config = dict(
    num_hidden_layers=23,
    num_key_value_heads=3,
    head_dim=32,
    intermediate_size=256,
    positions='rope',
    attn_scale=0.177,
    weight_decay=0.27,
    decay_shape='linear',
)
Each number is 128 + 32 x the weight over its row's rms, rounded and kept within 0 to 255. Layers, rows and columns count from 0. The size above them is the row's rms in percent of the matrix's.

# layer 17 MLP up, 256x96, rms 0.0802, rows 15-86, columns 0-95
size [102  98 110  93  86 101  92  94  87  94  97 111  99  90 107 105 100 103 108 102 103  92  90 104  91  96  97 101  94 112  95  97  96  90 104  92 114 105  94 100 101 100  96 105 101  92  94 111 110  98 103 108  99 100  90  99  97 105  99 107 104 111  94  96  98  99 111 107  99  92  92  98]
[[109  56 232 196 150  96  97 150 116 159 121 168 113  77 137  82 129 126 102 145 107 135 194 126 124 148 108 133 161 105 201 145 175  97 131 155 110 130  95 145 102 164 109 157 135 165 101 116 170 122  85 117  87 153  94 167 125 133 161 140 101 213  72 135 126 116 153 112  59 129 155 132 116 175 101 145 153 122 145 111 162 129 126 132  96  87 149 124  99 124 128  82 113 166 114 120]
 [144 135 118 108 184 115  88 129 102 112 189  84 198 150 101  71 122 156 149 139 122  99 146 143  90 102 168 120  99 175  71 121 105 138 144 128 175 130  90 124 120 114 117  93 171 104 195 129 202 131 103 162 127 132 114 157  80 166 118 163 162 127 105 105 152 156 180 142 147 112  81 179 112 123  87 117 128 184 100 110 100 129  98 113 131 111 103  61 210 113 137 174  93 103 153 137]
 [133 125 170 162 136 116 112 191 183 156 109 104  76 124 130 133 162  89 122 147 123 154 114 120 141 138 125 126 121 174 191  58  96 142  70  97 185 129 151 180 123  93  70 185  96  57 113 142 104 140 142 164 155 111 121 140 105  84 189 112 118 141 161 148  55 113 142 140 132 100 153 134 139 109  90 111  91 119 140 162 102 192 156  88  65 116  86 160 117  93 143 143 118 147 157 154]
 [109 104 159 105 113 130 111 121 148 129 133 114 157 113 133 130 127 110 124 141 134  92 184 133 108 254 189 111 105  74 121 138 143 157 131 154  86 188  65 125 134 103 126  90  93 150 152 155 145 144  86 108 124 113 205 173 154 149 203 115 136 154 123 139 120 141 120 140 154 152 128  36 162 125 132  79 108 143 127 161 183 147  97 113 110 155 120 121 131 106 115 140  43 141 118 106]
 [131 108  99 133 100 109 178 126 126 131 145 124  96 159 106  74 124 165 183 156  73 149  98 118 142 130 119 139 174 137  76  53 138 101 139 109 186 124  97 136 127  96 122  94 160  81  94 112 136 136 144 118 123  97  98 123 145 130  97 153  60 166  66 152 120 160 151 191  98 100 152 120 117 123 176  92 124  80 136 184 171 152 151  45 130 107 136 104  96 129 120 130  89  50 117  72]
 [ 96 175 107 104 159 146 126 152  94 116 151 120 118 161 109 109 156  74 111 166 102  96 132 121 127 137  82 154 116 119 170 138  60 109 136 164 120 147  98 174 154 164 100 158 119 147  95  76  90 155 119 110  98 145 208  84  67 140 114 122  68  96 181 178 103 150 157 104 114 145 125 181 121  85 135  75 113 138  95 125 131 170  73 110 107 151  91  85  85 182  64 143 152  96 141 106]
 [112  92 147 183 149 165 159 142 145 109 144 128  94  78 132 171 173 114 123 110 138  88 131  97 159 120 133 115 110 145 138  92 143 124 109 179 122 161 112 133  60 148  64 125 159 101 104 110 143 107 166 176 185 189  87 181 191  77 164 119 164 232 128 127 192 102 150  80 139 140 182 131 126 101 123 118 145  98 145 111 146 129 170 142 110 111 100 159  92 170 126 108 161 107 134 148]
 [111  86 122 105 130  90 129  96  75 112  99 127 116 134 111 156 113 102 181  81 133 170  95 131 107 120 171 154 160 123 133 149  89  64 138  87 103 109 114 183 144 119 105 169  57 115 164 120 124 141 162 150 182 147  93 123 160 153 150 152  67 143  79 186  94 165 125 160  68 150 127  73 109  94 107  71  99 105 137 139  87 121 150 118 119  82 135 181 105 184 122  64 136  88 126 161]
 [109 107  96 132 135 144 136 170 155 185  96  84 109 130 158 135 148  90 125 173 144 117 144 113  91 166 112  42 108 120 149 110 185 146 108 154 110 140 184 149 120  96 114 213 139 118  96 176 124 155  82 140 150 120  87 123 120 152 149 103 144 139 117  90 171 127 100 138 116 137 116 106 182 176 220 117 139 113  61 142 144  92 136 164 130 105  59 198 120 160 127  79 154 132 148 119]
 [108  97  95 176 116 175  99 108 110 101 137  83 102  87 111  77 121 204 162  75 111 101 152 128 160 101 102 158  80 105 171 182 138 150  99 102 141 160  93 152 121 164 123 120  92 123  99 148 117  86  84 117 141 147 142 121 102 190 176 144  96 181 120 104 148 133 166 145 123 125 116 202 113 146 115 140  81 157 170  96 136 109 141 140 111 102  40 114 168 145  67 158 126 120 120 183]
 [128 160 170 139 164 119  88 118 121  55  62 187 118  87 121 160 188 143 113 122 126 108 119 128 130 126 173  91 148 141 145 177  49 154 139 120  31 138 120 113 123 159  86 146 139  63 166 177 136 128 125 102 153 116 152 148 146 148 131 148  88 107 144  93 168 141  77  94 125 150 138 112  88 109 150 163 151 119 141 106 159 117  86 214 134 175 128 118 119  90 157 100 141 136 166 156]
 [148  87 154 117 153 114 117 119 110 104 128 136 162 166  98 146 138 134 111  86 117 120  84 126 218 161 112 152 122  82 137 116 103 131 139 116  99 179 158 127 123 103 155 200 120  74 144 156  85 138 202 118 109  68 117  80 140  99 123 110  93  96 126 184  70 144  88 135  63 106  88  25 127  97 101 130 117 101  96  89 133  84 119 105 146 122 156 133 107 108 149 172 169 132 127 120]
 [168 120 121  65 107 140 118  90 108  73 177  68 171  97 197 121 156 119 142 121 144 153 167 126 178  96 128  92 149 130  75 135 130 108  68 147 159 125  97 138 128 146 135 122 135 184  82  82 167 136 132 126 140 173 118 138 163 111 178 133 156 186 106 132 201  99 144 172 160 142  91  96  91 116 125  89 128 187 111 117 153 129 157  49 172 132 108 128 153 123 134 138 157  86 127 180]
 [151 141 157  49 168 135  89 115 113 133 120 126 202 195 154 161 146 128 165  81 105 110 117 150 126 154 126 162 151 170  86 108  99 118 158 120 132  35 165 170 133 144 129  98 169  98  91 120 128 148 151  89 128 139 185 126 116 136  83  97 104  96 117 128 103 126 133 124 143  88 165 148 165 111 143 149 129 116 182 108 156 119 128  99  95  96 146 132 120 151 122 187  99  19 107  81]
 [128 143  93 137 161 114  92 147 119 111 118 112 178 124 163  84 101 174 121 153 135 122 123 128 144 100 135  72 147 106 138  79 137 131 131 118 120 177 175 168 126 108 180  75 159 142 125 132 168 178 117 100 108 145  78 149 132 146 139 103 122  85 124 163 141 165 146 137 130 184 135 115 169 183 146 114 146  80 105 116 154 105 115 229 166 128 177 152  74 105 167  89 192 190  78 185]
 [124 137  39 135 183 126 151 120 122 133 108 180 123 105  66 109 111  63 138 175 100 160 151 124 115 135 108  97 130  98 144 189 126 148 110 138 115 133 136 164 170 179 117  92 152  88  79 128 114 105 182  97 159 102 164 131 100 103  84  77 129  89 131 143 110 127 185 134 126 149 126 104 133 176 142 146  47 105  83 166  63 142 145 198 135 177 125 144  83  99 145 124 107  95 131 115]
 [165  89 110 153 102 102 156 119 179 141 173 145 115 135 123 143 130 125 161  71 113  43 163 134 118 126 133 171 152 125 104  85  98 124 127 129 107 134 170 117 181 129 168 129 177  51 120 165 109 130 158 128  71 128 105 120 119 156 128 173  90 115 122 124 133 145 128  95 167 205 169 170 156  78 152 138 103 176 157 150  53 123 133 206 173 150 132 156 153 167  88 147 167 116 132 114]
 [172  72 103 119 148 152 141 145 108 130 155 151 134 152 150 106 129 129  70 129  72 108  95 123 117 103 132 102 153 112  98 124 143  96 107 146 115  78 156 147 152 154 137 137 161 103 153 123 116 121 114 224  83 127 122  69 118 125  94  81 216 144  77 124 132 129 122 113  91 132  91 118 140 138 150  92 152 151 104 119 173 112 108 110 151 181  98   4 141 143 134 119  81  72 132  81]
 [119 119 107 137 103 130 128 179  85 115 124 151 165 150 168 110 153  90 174 149 140 111 107 173 120 142 130 127 107 140  81 108  81 141 142 167 119 119  58  99  97 156 126 128  60  91 123 116 140  93  65 154 106 134 100 135 161 117 111  54 114 166 106 112 158 146 172  45  79 167  96 137 126 137 137 117  80 131 157 136 126  99 113 204  82 142 174  83  75 112 107  96 109 109  56 134]
 [ 98 126 116 109 154 114 184 123  92 103  78  56 154 126 130 151 127 126 129 125 118  85 174 156  96 158  77 167 134  79  76 130 119 166 139 121 133 149 136 120 131 109 163  63 114 139 140 124  97  93 104 140 183 157 140 129 104 161 189 133 174  66 162  84 132 102 109 116 126 144 101 132  91 146 100 204  98 122 167 140 165  92  53  93 137 157 104 110  91  87 163 141 181 150  86  82]
 [107 137 190  88 155 151 177 114 144 159 108 101 111 132  83 107 161 142 121 149 147 165 108 124 173  95 139  97  93 133 134 148 107  90 124 111 103 111  71 157 134 126  84 145 162  78 137 154 153 183 131 126 108  81  69 135 168 191 119 162 154 144 105  74 215 168  90 128 132 109 132  80 180 129 111  94 134 159 184 153 127 141 145 169 121 179  76 124 161 137 138 188 125  79  90 111]
 [ 93  97 179 117 142  76 116 109 118 174 111 121 155 126 122 177 126  87  92  98 177  85 160 116 160 201  97 167 193 123 127 131 108 118 125  88 148 215 104 118 135  91 114 133 119 160  71 149 109  93 168 101 106  65 119 142  96  93 124  90 106  98  79 161 105 120 125 176 133 112 165  82 113 124  94  86 146 109 112 116 178 163 151 101 123  36 138 108 162 129 139 154 123 135 140 146]
 [ 79  99  87 146 146 117  81 132 134  88 130  70 145 119 116 124  85  43 110 127 108 104 130 119 193 121  95 159 158  77 172 184 167 170  96 137 141 153 171 140  86 129 131 118 175 124  79 143 133 100 135 105 154 148  58 109 108 108 176 136 149 104 164 107 136 149 117 161 104 175 136 143 137 133 113 175 119 156 138 138 133 156 162 133 111 151 145 146 107  27  52 144 151 178 130 152]
 [ 96 127 162 109 125 112 152 117  84 179 235 156  97  80 180 112 153 172 105  96 159 114 102 137 182 143 182 137 131 196 128 125 153 144 132 142 170 105 116 132 106 190 152 147 103 128 205 157 134 139 100  74 139 117 154 156 105 122 138 105 142 168 126 112 129 121  84  72 160 115 139 120 163 115 167  76 118 143 166 113  58 102 189 119 129 113 150  82 172 118 147 103 148 127 130 117]
 [126  96 194 102 165 173 173 139 112 176 152 139 112 101 109 143 164  88 142 110 155  91  99 152 119 150  69  90 122 132 174 174 133  99 186 126 158 118  79 128 129  84 131 153 165 156 110 141 114 135  48 143  81 111 179 123 165 131  51 155  74  79  84  93  54 180 109 140 109 134 107 127 119 109 175 112 110 146 126  90 113 127 138 112 162 113 116 121 122 140 161 164  94 123 122  69]
 [ 76  94 136 179 119 141 131  63 122 102 177 156 103  77 149 112  64 139  98 116 134  91  77  96 137 116  85 205 179 193 139 148 150 151 107  79 187 104 148 147 176 143 124  92 114 102 144 149 134 128 115 140 146 147 184 127 135 147 132  92 107 119 117 125 165  77 136 169 145  89 126 141 175  86 157 133  67 151 173  99 111 128 157 123 168 148  93 105 129 135 190 108 123 152  78  95]
 [107 138 118 117 108 120 145 144 184  97 110 195 120 131 123  64 163 109 154  91 190  83 179 118 119  95  57  86 119 195  86 113 110 187  92 152 136 145 102 146 147  99 117 162 121  98 122 149 119 153 112  84 102 106  71 158 144 162 106 100 103 134 117 147 128 146 158 116 135 117 155  72 121 157 109 166 119 128 115 157 114  92 160 155 127  92  98 153  60 141  82  55 146  86 148  67]
 [177  79 159 138  98 170 138 139 163 105 180 146 107 138 146 130 151 108 125 161 123 137 139 117 153 126 195  88  85 196 127 140  68 129 127  92 201 104 133  70 121 119 104  86 130 127 166  93 145 120 139 101 122 167  85 121 150 120 138 122 120 114 190 149 142 165  62 104 108 101 112 127  78 117 183  93 157 162 156  85  77 137 173 141 139 128 102 109 134 176 132  94 158  97 160  44]
 [ 82 132 190  98 162 139 158 154  61 127 124 165  83 144 129 103  89 174  94  78 109 158 119 119 149 175 148 216 153 157 122 134 128 130 108 153 113 149 182 119  90 110 127 155 139 103  64 148  92 140 160  52 137 156 124 109 155  97 130 111  66 162 126 195  84 146  75 152 111 164 162 129 147 117 150 133 142  88 131 152 106 156 177 101 106 124 127 155 160 137  97 139 146 119 154 194]
 [ 72 131 169  79 146 149 119 155 171 175 122 156  76  93 110 107 164 138 102 173 138 107 159 159  95 143 133 106 100 141 147 104 106 145  80 107 190 113 115 170 101  97 100 125 148  69 105 122 148 144 210 135 138 172 170 172  88 112 156 109 110 190 202 133  94 143 134  92 134 116 105 126 136 158 121 165  72 191 136 119 123 166  85 134  86 106  99 188 124  76 107 113 106 146 113 122]
 [157 122  99 119  70 122 140 150 177 142 166 133 144 175 154 157 135  87 135  69 149 201 107 172 187 109 102 118 106 121 142  86  88 133 106 189 189 168  93 125  98 138 149 122 125  69 154 203  81 148 137 149 138 161  78 142 122 133 112 119 150 173 153 138 121 119 133 117 111 111  84 185 100 109 108 178 136 180 112 170 111 124 128  97 148 161  65 105 158 118 169  81  96 138 166 128]
 [135 147 153 150 163 143  68 143 197 163 127 133 100  73  98 154 119 113 107 198 171 113  96 113  69 168  89  68 132 152 200 164 110 171 142 112  99 132 146 116 137 108 105  61 147 142 146 127 140 163 105 150 243  93 107 159 131 135  98 149 106 124 156 161 111 169  86 158  87 131 172 102 157 132  96 129 111 133 130 123 135 171 108 158 133 124  80 132 163 136 121 124 154 140 158  87]
 [122 152 160 123  97 156  76 121 124 165 125 108 147 132 105 105  76 101 190 119  90 131  82 133  81  91 102 186 119 192  92 120 112 138 114  59 145 118 143  79 129 103 185  83 109 156 139 114 126 121 110 146 115  83 163 104 127 119 167 176 172 179 162 150 130 100 138  71  96 138 140  99 138 162 104 138 181 178  79  67 177 119 118 140 138 123 150  94 160  92 156 191 102 177 119 126]
 [154 100 169 136 121 164 148 101 174 155 115 100 115  94 169  79 143 112 124 146 101 111  84 116 164  86  73 146 147 156 142 115 158 108  98  73 140 111 134 106 126 100 167  99 109 144 166 124 165 109 108 119 167 121 136 114 156 129  95 149  98 114 112 124 142 108  81 132 130  57 125 107 122 107 106 142  88 115 146 172 158 157 111  72 182 148  88  86  84 137  40 143 193 141  15 123]
 [110  82 132 104 138 126 145  57 125 141 130 171 127  48  85 122  79 154  94 119 169  77 152 100 110  96 121 158 187  98 115 126  37 148 128 112 158 169 131  94 140 160  90 105 123 122 120 145 150 119  80 135 173 105 127 118 117 142  72 129  81 208 105 105 169  99 110 134 110 136 123 151  87 115 101 127 159 130 191  89 144 143 128 188 149 119 105  96 189  92 126  91 139 116  83 122]
 [ 92 137 131 147 117 111 145  85 100 120 144 103 117  87 186 103 139  94 179 150 144 161 135 110 121 135 136 104  94  81 141 175 102 147 164 116 182 153 139 114  92 174 106 101 112  45 162 119 128 127 143 164 139 168 166 143 101  88 112 153 154 130 161 146  76 141 102 205 110 145 118 129 153 142  84 185 144 163  61 168 109 159  93 134 130 137  75 124  93  56 142  57 116 105 179 125]
 [150 120 156 115 129 134 144  97 125 125 146 156 109 191  69  71 152 140 140 113  79 138 163 140 117  97 139 225 131 140 146 119 117  84 120 141  67 148 159  78 164 173  45 162 158 133 127  88  75 108 121 183 133 125 158 109 116 139 138 106 143 113 108 124 154 167  90 156 130 180 122  83 131 128 148 115 145 101 124  89  96  94 183 167 164  91 175  73 115 175 187 132 108 111 101 137]
 [107  39 139  68  97 157 151 113 151 165  99  99  78  82  97 126 137 117  73 120 129 161 153 154 109  69  80 166 159 131  80 155 124 168 144  99 152 160 105  82 145  92 128 126 111 163 155 114  75  63  97 113 175 116  95  88 154  68 116  71 111 155  98 133 197 118 139 120 113 112 133 149 118 152 101 157  66 177 148  96 188 132 150 114 129 111 133 121 114 151 159 115 144 146 108 121]
 [158 112 112 153 121  97 124 124 148 183 137 205  96 150 125 144 146 169 127 102 118 138 154 110 179 184 169 145 102 100 160 131  81 115 163 167 140 118 182  60 116 123 126 151 119  96 137 122 196 104 124 137  72 175  82 134 108 118  47 105 121 139 144 129 169 154 172 111  93 170  94 193 121 165 159 112 184  96 148 135 124 114 132 107  73 137 114 213 145 136 115 149 142 135 150 161]
 [125 126 110 136  99 117 108 151  99 131 129  86 130 159 160 123 145  50 144 142 148 157 121 154  82 120 149 183 197 140 122 148 100  76  89 118 130 115 159 195 120 143  99 122 112 147 166 124 153 163 113 113 100  69 132  66 126 217 148 159 128 122 137 111 132 127 191 113 120  58 159 145 126 118 168  50 105  96 120  87 125 172  86 112 140 112 173  96 151 158 132 159 124 179  94  76]
 [135  58 114 140 142 178  61 141  78 144 106 167 108 140 197 153 176 123  68  76 161 135 128 167 145 102  86 135 125 119  68  92 102  80  95 139 133 125 102 144 151 171 138 132 130 102 151 197  97  95 102  98 134 156 113 109 144  94 111 114 145 135 174 140 113 143 176 138 227 128 167 142 110 120 175 160 155 145 169  93 152 106 138 142 135 133 131 108  95 101 146 114  80 146 185 157]
 [143 113 152 173 158 126 105 162 113 118 139 152 122 155 140 136 170  83 158 161 137 111  71 142 106 194 163 189 102 137  71 192 163 122 128 129 115 106 159 146 120 144 112 133 158 135 129 128  97 141  58 106 155 156 181 147 147 116 123 125 121 111  92  90  95 116 139 153 158 139 140 173 190 132 123  70 159 124 110 144 187 148 214 142  55 182 135  97 117 144 111 118  64 115  87  82]
 [133 133 119  83 128 147 163 113 160 117 138 108 104 150 133 175 151 122  86 137  89 170 107 140 151 148  80  90 134 106  99  98 103  67 141  84 138 202 107 118 134 125 178 131 107  97 136 127 162  96 152 122 141 137 142 147 104  75  99 166 167  71 101 130 154 137 121 136  90  90 115 255  85 140 150 215 114 129 151 150 120 150  89 138 159 153 136 187 170  95 121 131 160 122 127 175]
 [107 153 118 122 123 166 151 114 131  80  55 148 108 103 107 164 129 115 121 119 152 143 110 140 148 204 131 169 129 108 116 127 114 111 118 156 115 127 148 155 186  91 144  69 112 111 101 127  97  93 162 211  89 159 168 158  69  63  53 110 106  86  76 109 184 159  71 116 107 157 152 160 157 128  87 151 170 124  99 132  97 149 139  89 136 126 153  82 165 153 121 184 131 135 149 126]
 [ 80 171 165 125 135 181 121 142 174 116 165 133 145 136  81 157 148 126  57 162 146 148  86 134 157 169 191 142 150 119 126 148  96 142 118 142 124 116 130 116 118 129 145  79 170  98 117 204 134 154  74 128  46 101  98 121 170 144 168 150 140 140 149 198 114 123 109 124 163 148  99 135 132 115 110  77  96 100 188  99 157 152 144 123 172 151  52 116 157  82 134 139 130  67 165 129]
 [ 91 160 140  99 106 148 196 147 129  89 188 133 120 134  95 132 123 123 131 146 104 118  91 116 133 145 124 188 137  98 129 201 116 180 109 117  66 151 180 116 139 139 147 142  93 120 139 108 109 193 165 105 145 177 152 112 175 133 183 116 137 133 161 106 124  67  82  66 179 171 145 136 106 122 131 145 137 125  70 143 131 149 112 210 121 143 162  91 167 125 172 155  56 128 136 159]
 [151 152 181 186 165  94 139 157 107 122 184  98 147 116 125 138 126 107 150 138 135  74 121 107 109 168 107 126 139 153 123 171 188 184 159 125 123  87  85 147 114  86  89 156 151 137  97 138 208 115  69  73 140 107 172 116 117 169 164 166 162 125 121  87 130 188 169 102 135 143 149 116 168 191  99 103 110 121  76  67 114 112 114 145  84  98 136  92 144  72 122 119 133 170 164 128]
 [143  89  92 121 128 114 127 184 124 147 199 113 140 146 112 124 157 122 147 147  96  93 133 157 124 125 101 155  87 136 104 104 117 149 109 166  87 105 143 106  92 111  72  83 177 134 140 111  89 132  72 131 152 148  81  70 113 200 156 165 150 148  49 142 106 106  75 132 190 182 100 126 127 139 178  86 113 147 137 208 172 114  82 131 177 162 163 143 151 119 135 164 145 111 138 155]
 [144 184 150  78  84 118 152 135 212 159 171 169  95 176 149  95 121 157  62 119 141 121 154 126 130 123  83 128  74 164 153  75 134 158 127 170 158 120 120 132 120 138  56 117 215 145 150 103 181 189 132 128 192 118 177 144 149 181 140  95 152 119 120 124 101 158  86  95  94 139 135 165 165 122 113 140 152  93  78 155 141 134 120  97 144 142 159 170 133 156 115 152 113 129 122 140]
 [159 145 116 106 181 113 138 166 118 122 131 112 143 105  84 183 111 117 138  61 118  95 151 162  88 161 109 127 128 203  90 164 162 121  93 153 122  47 110 132 138  92  92 144 100 116 101 147 121 111 110  86  99 171 186 139 125 107  68 102 110  99 139 140 140 141 129 162 136 123 168 108 149 133 110  23 110  53 124 149  90  79 161 118  87  81 140 155 150 135 124 142 145  82 129  81]
 [111 113 105 118 130 140 107 101  81 126 130 140 130 184 131  52 108 121  57 210 145 125  54 103 142  62 112 138 105 123 125 126 137 150 111 147 184 184 130 155 141 152 132 113  80 127 136 131 145 132 137 113  98  77 158 155 114 149 150 115  93  91  79 131 170 158 109 136  74 113  64 121 140 141  86 158 143 126  78 161 189 110  91 149 119 148 124 182  81 138 138 118  53 100  90 111]
 [ 65 117 171 131 157  98 109 100 144 113 132  89 135 108 113 148  99 158 219 133  72  86  91 123  82  88 106 119 117 107 165 159 113 174 113 116 121  83 107 151 124 171 130 100 166 111 103 113  92 200 146 124 122  95 156  87  92 151 117 107 132 130 161 141 103 121  77 142 170 116  96 152 140 127 100 133  95 194  70 126 106  60 103 162  44 132  84 173 154 142 115 121 112 139  90 113]
 [159 130 101 127 123 124 178  77  62 153 137 113 151 139 167 141 118 136 149 145 158  62 213 115  91 100  44 100 109 155 119 111  86 172 108 141 109 168 112 114 145 120 144 130 125 134 132 149 155 132 124 134 110 165 127 113 108  98 156  86 129 126  62 138 106  95 112  81 136 193  76  94 159 120 176 139 108 131 196 123 108 149 106 110 145  82  59 122 173 168  88 116 144 117  79  81]
 [124 145 134 103 132 125 157 126 200 124 108 141 118 176 121 122 127 144 171 143 205  38  79 156 155  98 124 134 146 165 149  78 155 151 120 140 159  98 142 151 127 156 121 118  50 155 105 153 135 147 163 121 139 102 160 124 161  93 103 160 125 100 106 127 123 173  78 108 187 142 160  93  87 132 152 149  88  73 137 114 147 146  67  77 125 124 132 181 158  90 131  81  49 100 152 114]
 [162 154  47  77 103 136 184 100 122 160 107 167 122  82 147 165  77 157 109 106 165 146 146 147 158 101 152 143 111  89 143 155 138 141  92  87 107 177  50 166 134 140 101 143  80 122 124 116 153 118 124 124 161 175  79 146 128 102 161 122 116 174 121 121 139 150 164 123 175  73 198 104 157  92 122 137 151  89 115 152 169 148 161 102 165 112 134 149 162 166 116 141 193 132 136  61]
 [144 121 121 117 120  84 128  94 177 173 146 134 128 114 150 126 171  92 191 125 148 122 212 135 115 160 165 179 100  95  93 161 138 111 135 146 209 102 133 116 127 116 147 103 165 122  66 117 113  81 125  93 103 215 210  89 118  80  92 137 173  87 126 134 197 174 113 117 174 183 164 139 110 132 109 148 144 127  96 127 117 139 116  84 119  93 115 139 140 111 138 117 134 106 162 105]
 [129 162  84 160  85 163  72 150  91 142 163 166 121 150 108 125  97  80 176 108  74 151 204 126 111 178 134 201  95 109  73 189 165 105 119 100 115 126 166  92 145 123 150 132 141 183 167  61 115  63  98 132 165 132 100 114 136 138 159 115 127 135 142 127  99 118  92 156 140 124 124 192  92 128 154  95 175 114 141 102 140 170 156  85  99 112 156 125 147  67 118 123 153 102 136 135]
 [117 145  85 116  77  79  32 134 127 117 111 124 170  98  64  79 125  89 134  66 117 165 185 118 167 147  82 121 125  79  87 140 110 115 140 121 114 132 157 122 126  80  73 177  90  97 158  94 166 119 154 123 164 149 163 113  99 126 162 165 131  95 140 144 116 163 153 130  89 107 129 179  93 104 127 208 168 153 106 142 118 157 108  76 124 126 154 112 128  95 115  85 150 132  88  89]
 [177 114 140  77 137 136 189 129 117 112 117  74  70 150 102 109 156 132 134 136 127 135 149 117 123  80 144 109 127 126 124 184 100 110 154  95 120  88 106 158 158  93 179 123 120  94 136 131  96  77  84 183  97  99  84 107 149 107  47  84 102 127 107 146 184  79  73 158 172 108  64 117 116 144  97 128 165 127 101 155  75 114 109 136 145 118 133 153 179 109 112  78 150  75  75 162]
 [150 153  86  98 143 133 121 148 175 165 139 161 186 126 157 168  69 105 159  82 163 107  85 134  90 120 132  82  93  82  74 159  81 127 122  99 151 131 138 127 186 146 120 161 115  87  93 121 120 133 147 113  95  83  86 139 108  70 104 183 119 104 102 127  76 125 202 132 113 166 137  90  53 115 132 124 144 169 133 151  83 155  91 103 111 119 158 177 133 116 121 174 154  97 108 183]
 [ 40  76 115 193 124 114 114 170  54 131 129  77 146  81  27 155  80 155 148 147  62 168 179 117 113  87 119 137 130 125 121 117 167 106 156 121 109 113 128 162 113  85 128 119 147 117 124  80 102 162 150 142  72  93 128  73 131 171  96  96 154 122 128 106 103 144 178 113 118  97 123 140 152 167 165 136 103 129 129 139 148 132 139 173 136 132  88 150 191 155 144 127 106  99 140 132]
 [154 127 129  92  78 171  78 132 106 140 186  92 148 119 132 122 132 137 162 160  61 136 108 110 159 113 134 191 143 179 112 124 146 145 129 105 106 104 102 173 130  75 145 160 126 103 174 105 109 154 161 136 139  94 163  88 107  64 140  87  78  78 149 147 136 107 129 189 136 127  31 119 117 150 205  95 146 138 107 138 126 144 170 151 194 144 164 114 138 129  80 134  76 123 126 155]
 [108 121 127 124  86 160 114 120 161 131 120  87  96 100 122 112 150 115  93 175  67 102 181 120  45  73 107 114 158 120 136 127 149  91 128  79 143 184 167 101 129  78 110  89 110  75 173 148 112 167 112 153 172 116  94 126 110 140 163 142 175 179 176 116  91  80 129  99 152  71  94  86  86 138 117 156 115 176  87 119 122 134 148 106 105 109 116 187 127  87  97 127 147 165 150 184]
 [147 125 133 127 173 103  81 151 142  92  90 198 145 183 116 102 130 102 159 122 123 151 156 102 128 115 115  91  88 103 113 125 173 134 138 121 154 136 138 121  95 141 168 140 119 174 135 146 146 112 147 144 177 125 114 168 101 117 109 136 159 169  66 122 111  82  77 222 139 149 154  75  79 110  69 180 171 112 130 119  92 124 126  25 148  96 137 124 113  92 162  78 109 142 108 176]
 [135 101 105  85 105 160 148 150 166 134 191 223 134 128 169  84 117 102 131  91 125 123 119 137 106 169 114 168 132 144  89 166 147 176 142 162  95 140 175 115 141 124 141 134 148 147 121  94 117 191 122  85 164 100  62 118 114 125  75  97 140 113 153 118 163 178 138 126 167 135 145 189 156  96 154  37 147 105 150 147  86 107 155 118 125 113 187 160 140 115 136 161 175 157 159  81]
 [128  90 177 102 146 180 111 108 139 112  52  87 127 138 144 114 168 167  88 184 139 137 101  98 133 117 159 168 158 135 193 141 118 140  97 155 115 169 111 105 117 164  95  94 163 120 142 101 124 209 151 119 137 107 102 143 124 157 150 127 118 131 160 116 149  88 108  90  73 110 123 127  96 132 186  47  86 158  52 176 128 133 127 140 103 210  99 128  69 158 129 138 137 138 128 136]
 [112 119  90 162 157 102 164 133 134 174  91 159 185 102 120 110 143 152 112 213 109 141 127 102 111 188 183 129 172 156  95 138 139  90 190 115  65 119 162 114 113 126  74  99 119  49 103 150 113 107  95 111 106  81 109 150 124 139  89 154 117 130 167 131  81  80 103 146 124 123 169 141 138 152 108  77  68 162 150  79 133 162 114 177 112 101  86  77 115 140 109 138 146  80 114 136]
 [169 152 103 133  72  89 170 161 130 160 133 128 122 123 190  98 137 113 170 136 114 111 188 108 161 114 166 106 123 121 171 165 107 155 122 109 174 126 116 105 108 150 120 127 120 201 106  75 166  93 145 123  99 133 174 103 118  51 147 115 139 117 111 109  77 101 155 115  90  62  95  95  98 160 115  92  86 100 140 110 166 129 171  90  86  43 137 106 156 110  67 133 165 155 118 158]
 [ 84 157 108 159 134 149 181 131 160 205 136 157 165 110 144 176 126 125 181 100 104 128 108 139 131 147 154 199 162 166 139 145  94 140 158 123  54 114 149 143 125 128 116 158 132 127  76 156 116 107 103 108 134 127  84 132 114 131  63 136  58  80 111 120  88 108 139 173 153 144 184 193  82 137 165  60 127 100 176 112 142 157 108 137 157  84 111 166 156 166  81 149 119 112 117 164]
 [154 211 142 126 119 114 158 190 112 141 154 148 112 132  53 120 179 179 156 180 187 118  80  97 159 128 106  47 151 181 125 134 118 151  52 152 127 142 142 106 136 130  84  96 113 151 115  83 127  78 196 139  82 137 121 152 190  90  91  93 140 139 147  63 159 143 120 125 125 154 114 128 124 149 103 144 116 114  90 133 150  91 169 139 134 173 125 149 105 132 160 163 123 119 122 114]
 [121  93 113 170  74 111  80  19 128 132 114  58 113 116 104 169 105  93 101  99 131 133 114 118  89 113  68 110 115  93 121 108 148 101 113 122  73 104 137 160 119 141 146 120 135 152 156 141 119 185  85 105 153 175 135 145 140 150 171 140 114 149 134 117 127 150 162 126 114 177 103 128 181  88 174 115 119  98  62  93 184 126 140 119  73 127 155 184 156  92 200 118 141 125 137 173]
 [153 121 152 147 100 112 164 137  98  86 135 163 165  88 150 157 140 151 122 153 190 110 185 130 157 137 143  93  99 153  70  82 137 149  85 144 182  97 154 138 120 115 162 103 193 188 123 140 108 112 127 154 110 152  96 163 135  97 150 126 144 138 112 114 112  97 168 103 134  87  95 163  72  90 117  78 172 173 201 132 185 155 165  42 154  89 130 109 126 117  87 141 153 126 168 106]]